config.toml
num_hidden_layers = 15
hidden_size = 224
num_attention_heads = 4
num_key_value_heads = 4
head_dim = 64
intermediate_size = 896
vocab_size = 32768
hidden_act = "gelu"
norm = "layernorm"
norm_place = "pre"
norm_eps = 1e-05
positions = "learned"
qk_norm = false
attn_scale = 0.125
bias = "none"
tie_word_embeddings = true
parallel_block = false
extras = ["capped logits"]
init = "normal"
init_std_qkv = 0.0233
init_std_o = 0.00425
init_std_up = 0.0233
init_std_down = 0.00425
optimizer = "soap_variant"
learning_rate = 0.00355
beta1 = 0.95
beta2 = 0.99
weight_decay = 0.06
lr_head = 0.00595
max_grad_norm = 1.0
warmup_steps = 200
schedule = "wsd"
decay_fraction = 0.807
decay_shape = "pow"
final_lr_fraction = 0.02
batch_tokens = 32768
max_seq_len = 384
doc_mask = true
train_tokens = 253800000
max_steps = 7746
dataset = "wikipedia_en"
Each number is 500 + 40 x the weight over the matrix's rms, rounded and kept within 0 to 999. Layers, rows and columns count from 0. Numbers have three digits each.

# up: layer 7 MLP up, 896x224, rms 0.116, rows 519-578, columns 0-111
# down: layer 7 MLP down (transposed), 896x224, rms 0.115, rows 519-578, columns 0-111
up519:467564483531552431503460505616491400561530557586424479471427508500569502543385515545504515541470542436493495514492443460547467536458569514531503486506469533490526449558601538541454498453509560527484485543550507491480540531499540546508470548466443493470526497542507475536507491477520462486474504567481514513459507463444495480459542472431
down519:524446495517502489477488515504530555538528444494510466492482461499514545526456570513476510493504488515461520504516473510517498470517581485465482511424482420521446475487545562541542476543460422504491590467521525435511458516484509486527507582470501529477544541526527550556505515483538556514565598497527520507446462428511558482478519526477
up520:500534532551515529465571503549525463447484462573510523486546485470416546486469522442508520504499482497501488426560491543462427475556539562491547533490509545478533513503518500518508521528540525465483510488671414439544532540525525469506501465504490583537547468499439541547512433519492536518518440540481536467419551453539492490467530488512
down520:464441497480556567519511528433563461465524436416528450552513494491452492503519532564539511569527532505503469536460466474503518550540513499546438523537539482542556428473450477505461500480496457505483514515492474505523465477436486521449483495543443473504549436502523476466487432506547488464511552443490509498501526523484520504527422518550
up521:489506558554501535507504535511492556475543527495467498567442492529547576489496434574435515481450532529556480525466471507512519488553469412428453488520493470517496510423548475451513533521485495458494517480591510488500424481474521421481598513462488472509496486510542486553494525481510499538509530525491565494491518487449518438529544525457
down521:520507465476580460504563480512546458536609508525478491533511544506505500482495502564607522511516526533457524527508499561515523467488480531561510451527471499564493489526429530522465465499432551482546477485559562471511526524495479540483521481522466534552496470451487496544492545548465481509486563463470583533515498479501459475528469556488
up522:478443543517533477534518562477472476517485550473532486504530518534463569521533509508504510590485488503517494484509443490491492464467468497481472560488494518546580537446584537475493446487574483438504464411488562431556508522502519506520473459522488510459482513540563481467540428457500537496485639518484501424571473402515510450470560520497
down522:528518560513444460447483432510532523491457464498486517511548521482499527507535523442587472435461475443568501471541466478506452480514451525527496577508467502522511498559504533455500459474473579516548576481467489538528491459489493472460531391428480473531511508519466453501526475490509499503554454511453472501486458558481570507489501527541
up523:594474437512536533556433574435445526446531518531418527432495497499472501483427493461556466469416469494478483559526572543540499549541547596464461568458526423532522507488552565502519488473499508511516476564436507454505551538480465515415525509521514481469541553484466506418500533556486544480543502538533501452501462528581424508518489574519
down523:589438501540441469489559482393562516565566544530606426547534535491532492550576505494536557493641466487564600484436520423450493566482429492467510439589492582445499533493459481526547543553503533486490437482499566516524460488614536603530564485479479476471516469446554520544505564482516503535471554409459530513447511531470523457520490414495
up524:458566421502524472534449476491446495480461467496454486481569492569511483554550517493482560458449552487529527502524535462413629606570465568511434482516493463431535502619536553543461478488494452522484531563525573492481469534522493424571501535545492529454509512520518505533510468484513464455554513454454496436438471565404452506567499532529
down524:406489448504473435498523428552507442427512543508467509507550430492458486477506479496533557427520465498536457569468479506482529489527570493559530446477614511469433504499436605501531545504501449436550539472485468515565558567392531554499525539467521495504490503500516511500480508438490525489487504517497590483563499482497425520548476482487
up525:512499478446483515458433480427457440539531483520502619457522467472489487456463482483550541542524462530500441456475523524588515470545499468517544442488496436555455520482566525577487477459523542532457498449484560545555433433523475438493460456501571463514400540472496452508539461534491434533528519489480506541520524472495433532420498494540
down525:515474557523447448470535566506482512512485484495504527481501502580472517511569484437513523523571445473488544532539431542551487511511489471546520507500437433506542480480603542509537425478501441488464558480596452565454424536523534509501538568406519470436468537427499498437471459497519422527509488522528546536521418483558554553452483532476
up526:493419526550380580480549586474465485468515489463481437534503465490431476498560548474466522499445472517498460548538469419506513477516469561512515495478539483466453508535516552509522549516497523470549481483475483475563594485442452450545553515529485503518571469485479507454448487561528534478462598483519535499519511468572504499546590573522
down526:501502422477534451508452432498556424499486510487513488546468487591486496514561489526535465495512634502478435484461542473482475493504509536541479549540554565497501534458532499408469441472484444539561523576539552591418513475482490543547468550526557482472435454436471410506507457501470511445480456527487561479505449524415519570461588566493
up527:507486519520504540512475515493478539484472523489517477475483507488540453515521459536484500486564469477565592504413474476469579525577498518445528486565510490489515486536503474478483454519525576472516482538455498571537446565564455571512475467542494549502456455571521410495559490505530482489492431442523510410515521409516504419446553553475
down527:520526436485463515569517498594537481498462506541563505449514545477425531497500565583485552495481524505488470627535558498497462451481553555524490550529459428535469512457489528473537465506525495486514522417538495490495510503473477522497501468500583468487541480410419497506515490510564516508464538524483491480452545466477497548497501527525
up528:402605507521506514489447501446538555452530477510517468488450492506400549470490486504546568512466486491508476536534508528544540482442439526445451492614525524470467487518507479492495530491428469442477504549519477477463494511512558534558543510434518505467455535434459504517524491454528543538508543608518558445458459456551513563454497468497
down528:518578473502435481502475432527556475467467491537466511555521493429479509467460518520491515537497539468575523561439457496495447449523512468584467531525493465499496468526458474478538540474518532509560422478476521539410552532533451603535536562509473513454479519474513426528569417581532549554530599518445394461505478544479549492462439439467
up529:484485556549476580572542511483539440506484474554509595492468462453503462490506528504460502544457507550548402482494507543475561532477516521481452536503509529442506516429480508520472553461483401540550493495470532517464507542504498542519519474469472470477477530506569437509484497411520492490482482540435542497546484488516481528586513491500
down529:446473482489465458515489545525522507494465533496405453437501560485560494476533522572481521482570471489578515543483471494555518434572507567424455592487474496448554523514476468406524489497506495522560508405504541474427370438477442429504443548529479502494458470452466466413514473517449459546562533451429424489507426576504531552536470476479
up530:471533480469500510480496501495519513507503478464423458541516495555494554536461501507488445490521493521503501497546553540412450472475428512544549516430507455492472461453509520413486520519468465464461477504516509488491487505485493493522479536562516500485505578514534530509515558519521509537475542530522479462488511485459443545495543479539
down530:509484447493475511565488440497464432511514528486504525502483576514565547511460513472532531548555481497507443479540504525451489508505525507467468429508479516489465474457459501448482490452560475481470486523514473518500468494472488458510496552455525463447504578499486468462545494513479497521509517515447513532462456534525584475504468548521
up531:464454518481530459414433538544480522487405521520530544486393534522472504448527530471468531511489507434575514460514545485474440520538566496467453535512495540506478552475441502427410537501550560548493504594479477534426485566511551530532492495491507553504484577553528421549493501487516536489549587576528451437522423438427512628487484463499
down531:544569538469418577539528444528527442529548506573512541494536479415472424527481542557514494532567487409509499497522458477474471507573520497530562484507452489470512506517499538546487492546492456521494475470557495494517515510478509547511448467507472476504403519444484470514422410449486561494486504525444572493482550562502467452547534520548
up532:554471521461505508461533483472513535462536492501501528425456524584528457442497470550500504528469452510495521531551536473515444542449454501541485470599487472508494473433548478495590494517575535594452531488515447427484552515479523472510433488577524484596512491577464453481481424542431555480581500541420511579504487419404477508574513571501
down532:520520441540527496569478456483492500495508499488513463468539552541450516456491456533472478477458443575438564473483593557529496498517502386567602540516502506545463464468445489520485435466510397458462532483451442442539546491502452445482478485534501569480505411523573547535497496530579461505456455473594503508564486510480619491560603482566
up533:488488534413489497498509498520516486522426505481576484536543471429531557515465509440481566584548528544534583420503457464480500507456516478535530529454569485540496497480531463474471528480461575500501441520507572473433528486412530522517522446520524566556543483575490478479500498546493456501565512471540542449450469546528444448489563546498
down533:461505515584485469510398488444488560493560470505453525492468495492457434504452435521545479514416468525458480530461454533489477526560483525493461503518513513488494524445497529564505492452563506489495553533493417544571544442553537523454480551519526381492520522452524489543581519456450472545423528554542462553517536441430547518481457524503
up534:446543505470467556495494509540456509537504483460571579539553403522462532452511465512534523527581493534432462503491571472484537533486601470469535486564561518480441543454522481530470514525493610543479521539477371463452463430554538455475440520488519458448474542503496521488426487417486566482528558479490516507418482491465419509445469598545
down534:461466568488575478516591453551475533548459569433493476532529492505493479492507554518505526504541534578556461516542515435484515442547521542492497474551498519503490545556426441529461452495444533517514511469484457494447520528540414516530474516524505475514454492466470547448535494600497547519512474544541494555534472522459518454457463527535
up535:496491587460488482523534465513486524446572472467567533530423539425485537513553588472525470524470575556532440475500430483556495504484516514484399395563524573504380526492464487424578580433457456464493464499497460464508500530523461509475482527528433585517514484481521525516488535512495447559510513553539493514518497467504453497506409448470
down535:446540435508469524508493509568528482543480465467467510469491487596528461532456586536497479527410545508499540456528434530468515546469524469431545467438512472460590588570511531468451458489387503597470492465554573545552402482542506495516449509498548566469555512519507549533539514432558437482522490417519442495462518522404512552455501505544
up536:447550532537535559569472514500506491536443540531484500549574497506536493596520456479466465459486520501506556426556493567545565519491461416543463563495548499515547526520499463455480465491468501530535559452420532469571514567549475443493507614506462455539524462424418407529507519517449486542483502497535537544546493474478452489505536450440
down536:526657535517456524538478484512519550521536481428526497491542497405421478479590449546483461503469558461433609529508513444422486497506504484478500493489415546532541483533487491467538508564479538420517457496441531549494510522463544504515499487526593510457476430496492480505477514493558495411527530537453492509554535470502539481522483463562
up537:519519498541505611484555450546500535484561419575520439524478576515553516416454459450451448507471518519529520484567511498489515521543515438405478484511557436466488604417506505415550570424562539519516573510535527484524502510436510528510528462607467554493439515480463541502513465472456508551432488521542486468557461515536502507532600509508
down537:444520488538468514469534547442516503472464500520480431444544533440508505552533542502502489505522497491429499572577494517472527572498479539420490465478536489513561493444505460485548548449532458430510533465485523548493451544492492575460559472469476537522544485519434461462571513475495486544504490494467502531578537554482577504465472506440
up538:496539480485587498520529527468502414570515430467523472522501501512542471511476536465540500476552508430510533475440536494539481484537539510506538499548525495560541535495551451560578497474430508490505595518568453508478515483491505517491574436500478494493468435465511514490536502492505522527508493480496449467488538448521502498535515509487
down538:503488500518535472523514454498502421560441456488446530453483500507465474469512529514462474478464552457414427543492465464475461515409501527489466493468440490476510534458516500539464466534520508558469487476468468453483480505498502531510430477468505473509544520517444501471426547543477503448463529466446507534515477513494542488541510521581
up539:478489573520456506554385470472499486531493437544408575458452510491512482480466438558488515509480458462495500505540487548539482589616456510524492518535558430497478508536512475484500482493514504472447564505517464564447496499549592440371549516481591480432470551522506487616585461472490518476483533495448469594562520488463458481472505474499
down539:564482449484519568481586533593523562480470554466542427512468469487492515528478600468522522550527607530562543428566522508476498421436514502482480451524471495491520501493504556546477493483487541532543466494521529501521507515469427570608541485559487522540508522583504482407474530560519478496519478457474525435444466494568559504483524569488
up540:525492510421461471464404531465516507512511445466474541493446629634495531465553517481578424474526480530511429533467407471555541515485479468436522554493466504515513533495537440471432474404516551528419519531464428472498491497473556464522443536476438469555542581508511477528596467519506562490483454576464508494533521507487557527576520477434
down540:492492422493472486509545484571496514532414536402467586496557468483426506491458564521543508463577478552515518514568504485468501482472509469462499489508532486470521545439476470559503476451541537476552451476449524513529478447540498403481505535454565398537594567534428457469615483476471479487545489465453444525495481479525489511494476522637
up541:536506502581509516428506520457504477441432434506542419548459453490523586483473433474520550521467529511519541518484513442561404447628498515456455538392534552462452540526540550517509504479455532456417490501503517553518491497490527531537509452505500481488545494508463557433509483547446422479510542547498478452503534469569471520399530534523
down541:532480516467501502467529470542557503505487460446470534542517512463519484475461525459481508496445449539471492520484473523468515523450561537484531454524532543533537475493506505499453477558546474490486530507498440509478519535499515519506518450504487511434421462550582484577552476512567538548554506528527475556508479494515512472519490617492
up542:489460499497509514483530536541461506505471534489573443501521575493519459486523505490493546484454493443519512481498470498567539533554514450528493506486493502528482552507484476542537559514519491490496489451457467455556458505533531446497525390430549478442460520545482528547467457493455520465550495596503481478508521448548513614552580466501
down542:548512520481533542486527433502488525503527454459557506508541421454472460464576480528481412409546538450544492437500559459501530465565551484493448467532495545535565389427548440547546497529485506466496479567556558468425563491441496472557521516516507457566455467580485457516526481503544473520484463456515387439490482549440477591483431518541
up543:428505521488473537537499517494489543508441522523512535543536427510475503496508500462538486517463519493485494497538581512487517481508507528516564578493488419493456499517492488445495496444571467534494488521554537475471504472506499462525517502475475478550534414432554459589516517524507544510545441608540557475542496475490485403518497494477
down543:543532483478543478462480574471480529494435483556494552502445538536429481493497495478484480538582542500432526535496487484525556504516514447494439441494522505476514480533426516535487516447499458456505497530515474419520467517560437522501525510527508555465574599562516555586460535512545453438512474481505463511497572542501491481485465501489
up544:550488518513471423461436524532430504435499550469500484506537588484488536481542494422462516472444508579493441546572450542518504491541532435476480535487441521508482431465532520443500433440491466468538508502518486451529519484475501472515493599448578460515471552536522540609551542468536549545501502565505525506503384510575516516502539442468
down544:498475479537443525535433494464491549431455507461478501524472460479493526556534585503602592447511442430465507530482432455457509505528510555423449560512484516491479531438529574472505504515554453512537501434438492517481458513412435462550509490518429433567540568542459516539518552501502534496607511540534444468510548518526554485616473509531
up545:572421545550530466476545459471469483550515496536499469487491482540495464550428419544381482422493459439518470445538473456521461461467548576514609455499585518533484501500492543520491513498503570471487573438530551506443515494473530606550450502466578481506481483551570431426484552534415528569569471500488529443446502502622434442536582579437
down545:534467503548517521479562570492467445570547528561535538451458465396515496470593528512471520546445474525448457472452445538498462482559512440505533498503545556523529494464398467544548559466510484419518551472415488490534484566461579505457534551498476515496475489580540551484517505410559486478510459478513523478444427544503502455531452423446
up546:459551573432549567517492520504487493538520508513499524509555445576488489440445440530536604534410440542472449511517450537548495549509462496495482586631523509556422536476524580475582429503525538470546522565521518531488565404467492510508530540483593467538522573435517469464502347535546441409510523418526505442462434503510468496465555539526
down546:421517565468549507586529589452477512583622508423472558545487412443557485455469493436564529565431467582560474519463489494533522468453512550540450489514452404482349481557488575521590482598429447494548523561528444461549472532554514483550608544575460557518503524430445456430533380568473434450450508551474512525622385435550476576479492479583
up547:519563511470473544476545497480492475481538554487575533501498451537517429507470492447508470495500466512514540504514529458511561461433504399484446470416512508355539487598532485461483456477505490512476511512475478499583532569475483565498454483535432474504561498506501463508513425597531474454494542461457509493491578438561518535492490547500
down547:526509473527469514510519471508545475442492550423591506445552496473434477490465481544474555564453547467449511549492485522525579432496423507554546436421437463481530558596500504498593497523459535516473536444464463459563461570431455536476497471528494514457474506483536463455596565494597424514525505488521541495543538516537507536446548436459
up548:533454500447462499554523436575487534412513393512523488483503534546513531560507476471508546508505462533522527424511477512546470483486412480499550475526448449532510466495554415463557476544550448490448451406469530537518471524532461490512488451549563403502486525524438459484496508498511446497491472447523499470488504447467455438568553462481
down548:544548441479454485492544506549465482493547557422522556463448520501502537543490554497541471529491504441453483585515482483603535487558533527495544542559447513529478515475502533448542512534490572477520472530522489557494453438491441516484433507476504442527492490484528595505475534486507487518410504495476500481481430454501530480473481503421
up549:487578504441513459397459507490487460553452496460499510539535534575520525436508484579465577563463501476447487485473516508556494480463412556477489567525484535462475586426490493547452524485450421494468450483526529525610497508530551467528500551455534467429488545500627574423544525450540446616503493507471557448443497502553560535518556524508
down549:521470445475515439478522512508524386503486507494533456492505548592536489572461483474524485476481494472504462562526497441579607491459482512520552469537491489542441574593515459473536500471502614479441517550458542476515554482458462452497472511460522561509502565463548473571532560559562491490504489520484527488530465532494465552476498471440
up550:402543466525462553485587547521436450523531458485474455469472424525420507503558491555512475465536511509465542420466519516592474460579477427511497492500493457456473465485530509468476502549474492474513546473524456485561451473531488526443474551481551510521521468482463554498558473427477482515467460466556493526560481482478461519477516501476
down550:504515499541548470531491509415535535498494498504487531560559471461563490512540501475477470494497526504478478546436480482435501533483495519562491504502505554493470533513483486537468437536512459558454456459557506529497577458469492474452495504459457428521456456543504482495502469498478491477515551492526534479501447463512495489485595513505
up551:439511521516465492414545434512436446421411516530506537483550466501494471414422447514529464522497519482560570531476536557513467497489553514503445497501547500515509464518491567522624480495473517490476495431518468482506510544508538490462480535462509549503527558506522503553552499588516490546475423445496536447376569473522544500577541459537
down551:496490490483524476415480501494479510491527482456520549491453471550527461551476437508537449507436530531493432508484520454468503459541515502494455513544518494410409455461519403456413487434496528475540505528557540527517457602519510485465521557487550531490514549490512509564570474572600555454432486563570444491418574478481454537625508584531
up552:504521480505538517474566470507556481505439523507506482422505502470442532515536532486462556430484512520517477542451533509534578473522461501502497533456538480454520505540543546532495483534435542518442471516469494540522508462447539514492542517435495495523477452539469502515496523531555478537519487531441547527509540506492458463497504468480
down552:547536506417553466539523556497518495619478493462550524448494522511444452532500523464499491489517500521469557543511460533523549367515513461557459542483490462514560545516516446490548520500466494466477549507516551542492452525502476467520508466491485521496523491412471526499493564448429497503495559460517503469486553480505522398490495517548
up553:479642511510432561511493502421432529500517500494559429452441508507599461549561570571538593470470501462419442500544573401492486472624507461408555500505520574456472538495528511475529470402466460461561532520452451480508470605541574577518516503485513430538495370434457512532450460499537459603572549453469494527517478492581526493490521438435
down553:554558557489580511506481535482514535495473440512503503523505512536465481512490492518497445565513565436492570443537458515477555561537477525478396498510464515503485517553472570404553509553491578531515535539511496574506518584485437480475499484501395532461515389626439525491508488447530500432516502513544452444470488532523531481429540532462
up554:482517544521504488454452518470432600453461463495506414518511499516491554507503493518538508477493499541522495544513480516474514518472517548492515498492475503535516522392509540535491549510532457519520471486482418525494528501461527487554524509457503574531527536501488515484465434471497487498542555500533541458467537497551535537460546461520
down554:515483496430512531539515485450488554485509418552494468451484521427531478530502511536516545496574534515518457498493538533501601441564423542519483501521456537450549530491466503513494507486463496481505506521480504467497435489518529543436502509477550506537582533526536538533536512493455523436450485475440513459551530496445463493456461491510
up555:545537519451506451474470498560441494403518488534494506534477520507429462524484448497492528591501480435559442485564466578446486495431516563494513505493516485544463462576481489520487495485508494446500493533533502475577507479519502476449490453483515498532461552521443463544502541477423463566530539479389478405429467587524518468501504557506
down555:492485468524569483476461495511501509475451523510469461493566465560579500443526529479481557467457460553528556502559478438509511504514508502566503567478522530435514531531534537533505529449503525515513498517467520525470511604416520494514503457545555467485522612554491504485502520509548533481498486444468548571582526515447488509433478506459
up556:464525440448506492515567477548532460485428480575522537472585508528499509551453484525512481502513475486496490486493462544508501510540522462507429496492466499523433518491371457516555517493479598507493487443545502538487445521507604533519505590485493405532519480485457464460491453507460461525491495518521488502439371535516488522574506516451
down556:495498512522488496451519550447446503498484520477565470531480503497548501503478531490520509520491559506379453443451584461529494514421499518588563452520509533552502518484492543496549500498521444505491502501459489491499576519471494495460481471460515542535450514493471462463523554544470510530481546520428479506519531544531447499503484566497
up557:528490492523422555448554466505504544499464497469522429553488495563564493533558550472445505391542447512508517528480566526549437527496514559514560532459501515470486459468549380585525392434538488413452491520522467467493474512450566469493517477526512490479441439522520559531536480528495555444548497517476512471478462503463505492517498547461
down557:477420573578476487454460503488462515374527512530438542557537537448500568535467446580522535510469494522438566516504531566481567505443480463496505520500469551506550582474543524471496571585538487460526523504529519548515530506566504535475447490491494569418529519502508531569520533525527513516540496508561522497484501475572483480482521572460
up558:511523534475541459447527548460500562463500523475533507512506470500538545456472492451475586529474450491533524475578506540529439476528474521494565533500546550488479522571542389561526459503522446452507467481462520484455444493462542544502568583467526579438534527534554497394547498477495495517502515482512488405505458516509531511421481574478
down558:495438539544526501515544485476494523516546484463506521486463487445487532479574452468449424498523555565493520510408506498498500519475481462549494509469465458510506512542565565525497479554474521449472478508495505521500509583527483486486478547459495452550463575485562492432492509452490522481505508539460543476550470483528451488558527553493
up559:484418477509493463439526501497492460480410499496472524589459511533550505525588548487482491389468522557515485516489461515482533509498522488429460533472544537557420488489491455536443521468565508540456480495576558509473452483487514443437487499510487554642518452529524513482539423522477473527601459421556454452483493567535516488481503536478
down559:465508489541454460465408593477523402497505480481555534472482497493453490448518489537518489531486528454447456535531585438411460438529514432575450448525502493492460505534473489516408421524545527478376512528482527472447471465470583412516528472431501498530461555521479452514485468629485501508475465447444446504508421474391513522488583474428
up560:459401516555513515562469584447489472474504518408510514473527523510424512558527496504574507494447455459531435460470463486567532517412455468471519576468517558546471474520593528550544538484382510472522456554434470479590496497479450425502515499481495477536446546520468478535478523507555501525445463436488498491490488483473415497469529451524
down560:470411484522551548522614450432530564470496518440515480483554543532461500488476418518436427451566445508541404497504529559505617584475451446576481513503494545480496544456456513547496445501457405554498501499563483550529551553413491556469477481508548545513500443514543402497540453540489465417444452443505450527477451503554550533507468578517
up561:552483540480467540462543513525508529593441519477474520538511519519505529499478489471477480551460524559526528518511511487492469427506473477466533471502472528487621472514452499420534500502450502544520515511521539478451441483487593477573527560563491480532549505497520536502482523494519472559475511530450473524496435531479498491582462513512
down561:533498524472485549466476529497537498443523487479503499493511455452443548522408534493506505471445479457484537468457474565461504463484491565465505453509469503518513459566489464467462432509480479557497532442443527506498430504459563493485511514508496522477480476527510484480483502487532496505512495537546468548464569528508482521444473464574
up562:485465563521520442446478483507443503493512489465526509503551527483492492494473454461491511472543500454452433420487490516438479495515456515472492483502504495551492496457501469463480524520501511485462451474535543460495478524552479458492510492471468503488507549461559539503479445459549486521530545543497517503433530450466543533458488391465
down562:532561540464469484535526487528542499460608508580535519515484449504455481471473520353470481501485454466503525551455530455525489533490575497504462461499493502403546496498520517567561516583484514534557519493455509499429556442439488496455556412531540516473526509551504504414509535533497469525512558440504521488490451580453478522517467511517
up563:523493564482514511508468554510495475487518492502506499531490514546491481506526492465460497462531480564513580522554485496396495501589499508504532450444519522411529521524530426469447490553545450474420463439567489432486495556467531525508477507506473544431510491597564473523524492403581495507428526472554474435499511551465523531499480494497
down563:550519504545479567500490471500483467564565454546416477462500452469424463509488487427396523482595492580511501511491479460474483504519476474454502496471508476567537512469470509505511463508567481465548511517510536501488485492551523526497505511499563465514509540502503547464480521524486546538446508517539560513569596472498519493471460486476
up564:485545484530531509555470562479572477606525529555538450518375459563527578509478461476481505475513480468549434495513493500586567555525516498537540519541535459510491521461486570433522450477471523531522478436455522522387478499586582537455491499458542489452493466516508480497544532465500455497484517406423493586502550513515500437488508545450
down564:517435609514541530471500452552483540479527450494568473454594502487496508442508495421497473483586431467505519447508507511455465524560507479536534470465527504492508546513521535455536495551520460510454508480500545541548462492571453516530519456517447458481475480500539487555521552523552501561519437420561541511410541453505508466566426461593
up565:475515481509559478433506542477551495509505566464485557467519519492438469525531562447520471474542521523550469484476514520529491525491500538499409457491524469511457492506561500471548502516462537580594495522487493494438536521522454496583598528499466528493462507511500497497456442519523494480497410479495434475452599441483524438467495451470
down565:550497505442535481508499490534544458541462475471510446469428469531491485493436518520491490512536408475472490481474499501479554519489497530544504437533515494548520543526492495463490528536480412504494602484527469531541465564471496545554478481550476508504480567528501519458484503551441504467502502430504521518484488526470535436477474458554
up566:509547549464431510508529499511485471481540485492506542577457429526459483496551509500505538569510525518535545413509532453557492479493481494526499467555483471459481488469513540489559463517567500556511491547564459481479493462498571498417499445469563561516475519505458443537504486490497517489539462569500498479529453459485493490509484473496
down566:578463481440497525449483504477544528595529519578544561555433541443488480533495550490505502456451492500524470449495510507447484461550534478475495505529577467496545501494459456480507477522526417532487559492512504436505546533490510484473517516505514483466494476442491501525469517486537513492476479509464480508528489523510474487537454475518
up567:537533511518511414540494468517469516469433482474480450526515513481543531520435528506563475528466446510482501487507533479514462440470536492443527547551473486495561524475519511453529484563478553530405562422530558537446539431562532482496562510473527483485534458486458508517529472520487442406420564569533463508496450522547470484430506478496
down567:475525481492417552480489509524500443535522483473553480479508582544474518509503523494471511520489477451467475485512451495483485535520512546478505524476496503580478540503492509526510496536462496556467504534552526489442477529512460490502508471448505522496537510472477447485469507521528552567559484445388483472497506469444483496561520496499
up568:506484546474476521474500507475505448544483611493568443540519470505527498469503501483493540533495480401460484448525509488475588520506507533478480455489463550528501454586431496465494538541516495553505505483469522538460523514493490517496472562486459518582510514538490483467502483536471432460494459445583505448551468509406492533485539505512
down568:516491491483422518480451495506526509511561464464490591529404488493566531507461462521423458513466530532537415554516471579498474449456582454429499562518540458533523499460551490512430453506539442505431545540560527589468477459463541454494511540496530475510514563531508503441465490482482510415514455464498532487585476440459605532567604475490
up569:586523547477531459471474488494511507563496490539463514464455454512488515544508456537534485522432557471534556457529504469492497501484497522485460476527551513540502513505554500485477513490557522519539479487493575541508494477506505575547531442431569576437472547512505520524492542488487557468513484519425468461547505403446520481521515603530
down569:474528568540466473551544430479445471516527532485491466518488507483541508440529483459516479475524524498436463563491504551478492551479476511556538488497499464441466511482437504526545514446422511506509494541526472502458548532544477534494441565496436450526493490506459464423501488490456532543502488450515515532466545477516506513537464466426
up570:455454515516489533540515493462526495538503479593503455561511533520543491491526488509476504505485542538517454507511520531439511455494524500521463475472445497505471494525498480527536560513481446514545492487422482455535525524485491478516481550464493503515418532505493474447534503517462472555492481545478445557576530422609525484474567456509
down570:486519595481497531507463443498481494472498438452503546431511537437499453519507500519460478503507478496470512468507483475439516421443452486549485542510531539481574492504568497451465503520482440492579615430513434485489541466470433516510480432572458453480514515486516571485416502495568554495473534489502467537538554537506481477486524521538
up571:543530500505520526386432524482493508490494555463476439531464533506486519515522430532521463504506486466428499556552527554429530514483523538492472507498506495458435505559548459491463532496527519474473426456484519551565426568516542507517466517546483506459473517482498543566556510515437431439508502532467534429479449521526544486497503527464
down571:486475493443524538439449536490486496542489501503439481531517581558475602470512511451528424500565536471554510508477503481429476531522538536439589439517497464536428467596618524466513480509498576460464459565488519496484484526453524500422459481588514495565513506482550478451544470523420526522499488506465493496437472549504531478457520484563
up572:524551516472502532488489508573529538440461547479517457481473507582446494511586511522394505423490484563460478504545481455455570430507500480496534548544470518534487545463570504469510466566487542525494433480536472489499458491555466540574470438456567472500581575526498515529471465506514498404516561586439466530542442546499580508494492507526
down572:495438477535482567546515535481487486504457459478377490521541475556485532531518558546490445474494462503553423402484486449511503470509489511515529517499450539500497548472472503476562502475557430480539455497503454545536481518524449539496460452488511475526520500525539459465535552427483495489509428543495561550543476554508530522463490497538
up573:489459466524528523441565497516546468506533511492525507502531482464498461437481458495465467496480496558508498424510573489428571419499471473548489572438476425498432455488478550519524420520519547537424532471528507462525412479559475522575437442503549460574485534508559536516525503465498498435487492461473561504508549449503516457511526452459
down573:523491470489439527475526480558548436477447557505517500451525547529526478499385537461569528484547442436432509445489520537479533519566577467554481504510490463540566520478473544554529508491489505480538534536468490469488478490546492538481437426504620530500510504504522501460524489491475542441545496558452442469577533443476516473515479514476
up574:510589470506488471513440506550510464519508530508531467468507490495464515536472458442567478506552518510484517486510465490372450524530528495480484497546425478477512491528457519488480558479475573497455476588567481455522514435502506520496484517537484583444525490427541493467549421519536451457518533473471440510473498503462485499452452454484
down574:452417500506519474505579482389536562528474498426494539481473463491538442526602496504496496466515448516506502519429517496602482523520543526478508515505520499513568539496495414494584538489501503477491478478462499546456505499552508519572408516454490479533518503517543478567500473526504540550486523508538533476539505520557504516517528493516
up575:430549504519452500533543485448462441563491512539548524561448481499524526515451517438500528511509465521509454549539502463562566497530452517482514474532523476567503486505514493492524523512543429544424525503500484421487509427502494494516455570551550517520407510508535503500462479515493477507491576485493556503439491504535520530486500511562
down575:496491543503549499460451506503487466526517500545521456532462530578493439539541453457528518478536513502504538476535431481538497508512486468518496504501560440541522464412533478472475459570505531523492526470527554515510501479526452539406550488470515569490486479534482487555460495561515485429465521485594559512508526493506429496516514593509
up576:485507505573503431537492544490523493542473505502471511488467526515453518566486549519590477533461443542478529547446564525574534496490470481488457531539511456547504522537510495486527551503509548508415441461458485517484477536470471485569461503499506535494502513546493506477521542453509511490504536563544533502528526446481520508494504533519
down576:437555469535491453514543545512526497544514438446483466496472520510531500522505482502525549536593532475470504590537530540485462478518496521526507484439500521449477523588569421523541488513512539505538448452441442464514527476475526478428470550526539562540411466543549548524519586514503516443552594478535521535481453483479535450470480543482
up577:491522443472418522458525509523511430486511523609451513561452502493538447461516512474537498504484475488490508487513479574447603448478546535519490482585434509450518463471465521512495474455519554417504501455453509503491523471561548539529491571544505400508487568478486533466513468477522534535464512479519592523469447458502522463496519486483
down577:440489488496570465519561532515537517503417538451526492486515562515495624453456547494504434510548519569473480443462472559509565499477494545480501493549465460458490547467528502534549543546463523478534572539522456477442510502409438488522552519478463519498504533500504481476506518501533455561524443503463521499508472526458492496480490557510
up578:522510504522509494470530489502525482399535497537516474559435445507502504504487459489452566588504512515468540479481490515531512420530504583464477494493560502545493483471514453490514478505492480448505492456471536495503460500475547501428482524470541537463512513552494556505573475504496463520526534446487474496495486478491471461516495434421
down578:484523458562571529571515544441444521529531530442484455527515499488540521503491475506530474481521465533486506503462478524475527544531511470451500502459506495502423518528482566528497504546490440506442556504507526536493482568458483469477528501509511559481433552499469444489504517446481506505494454488498544498464560460491524566470555551567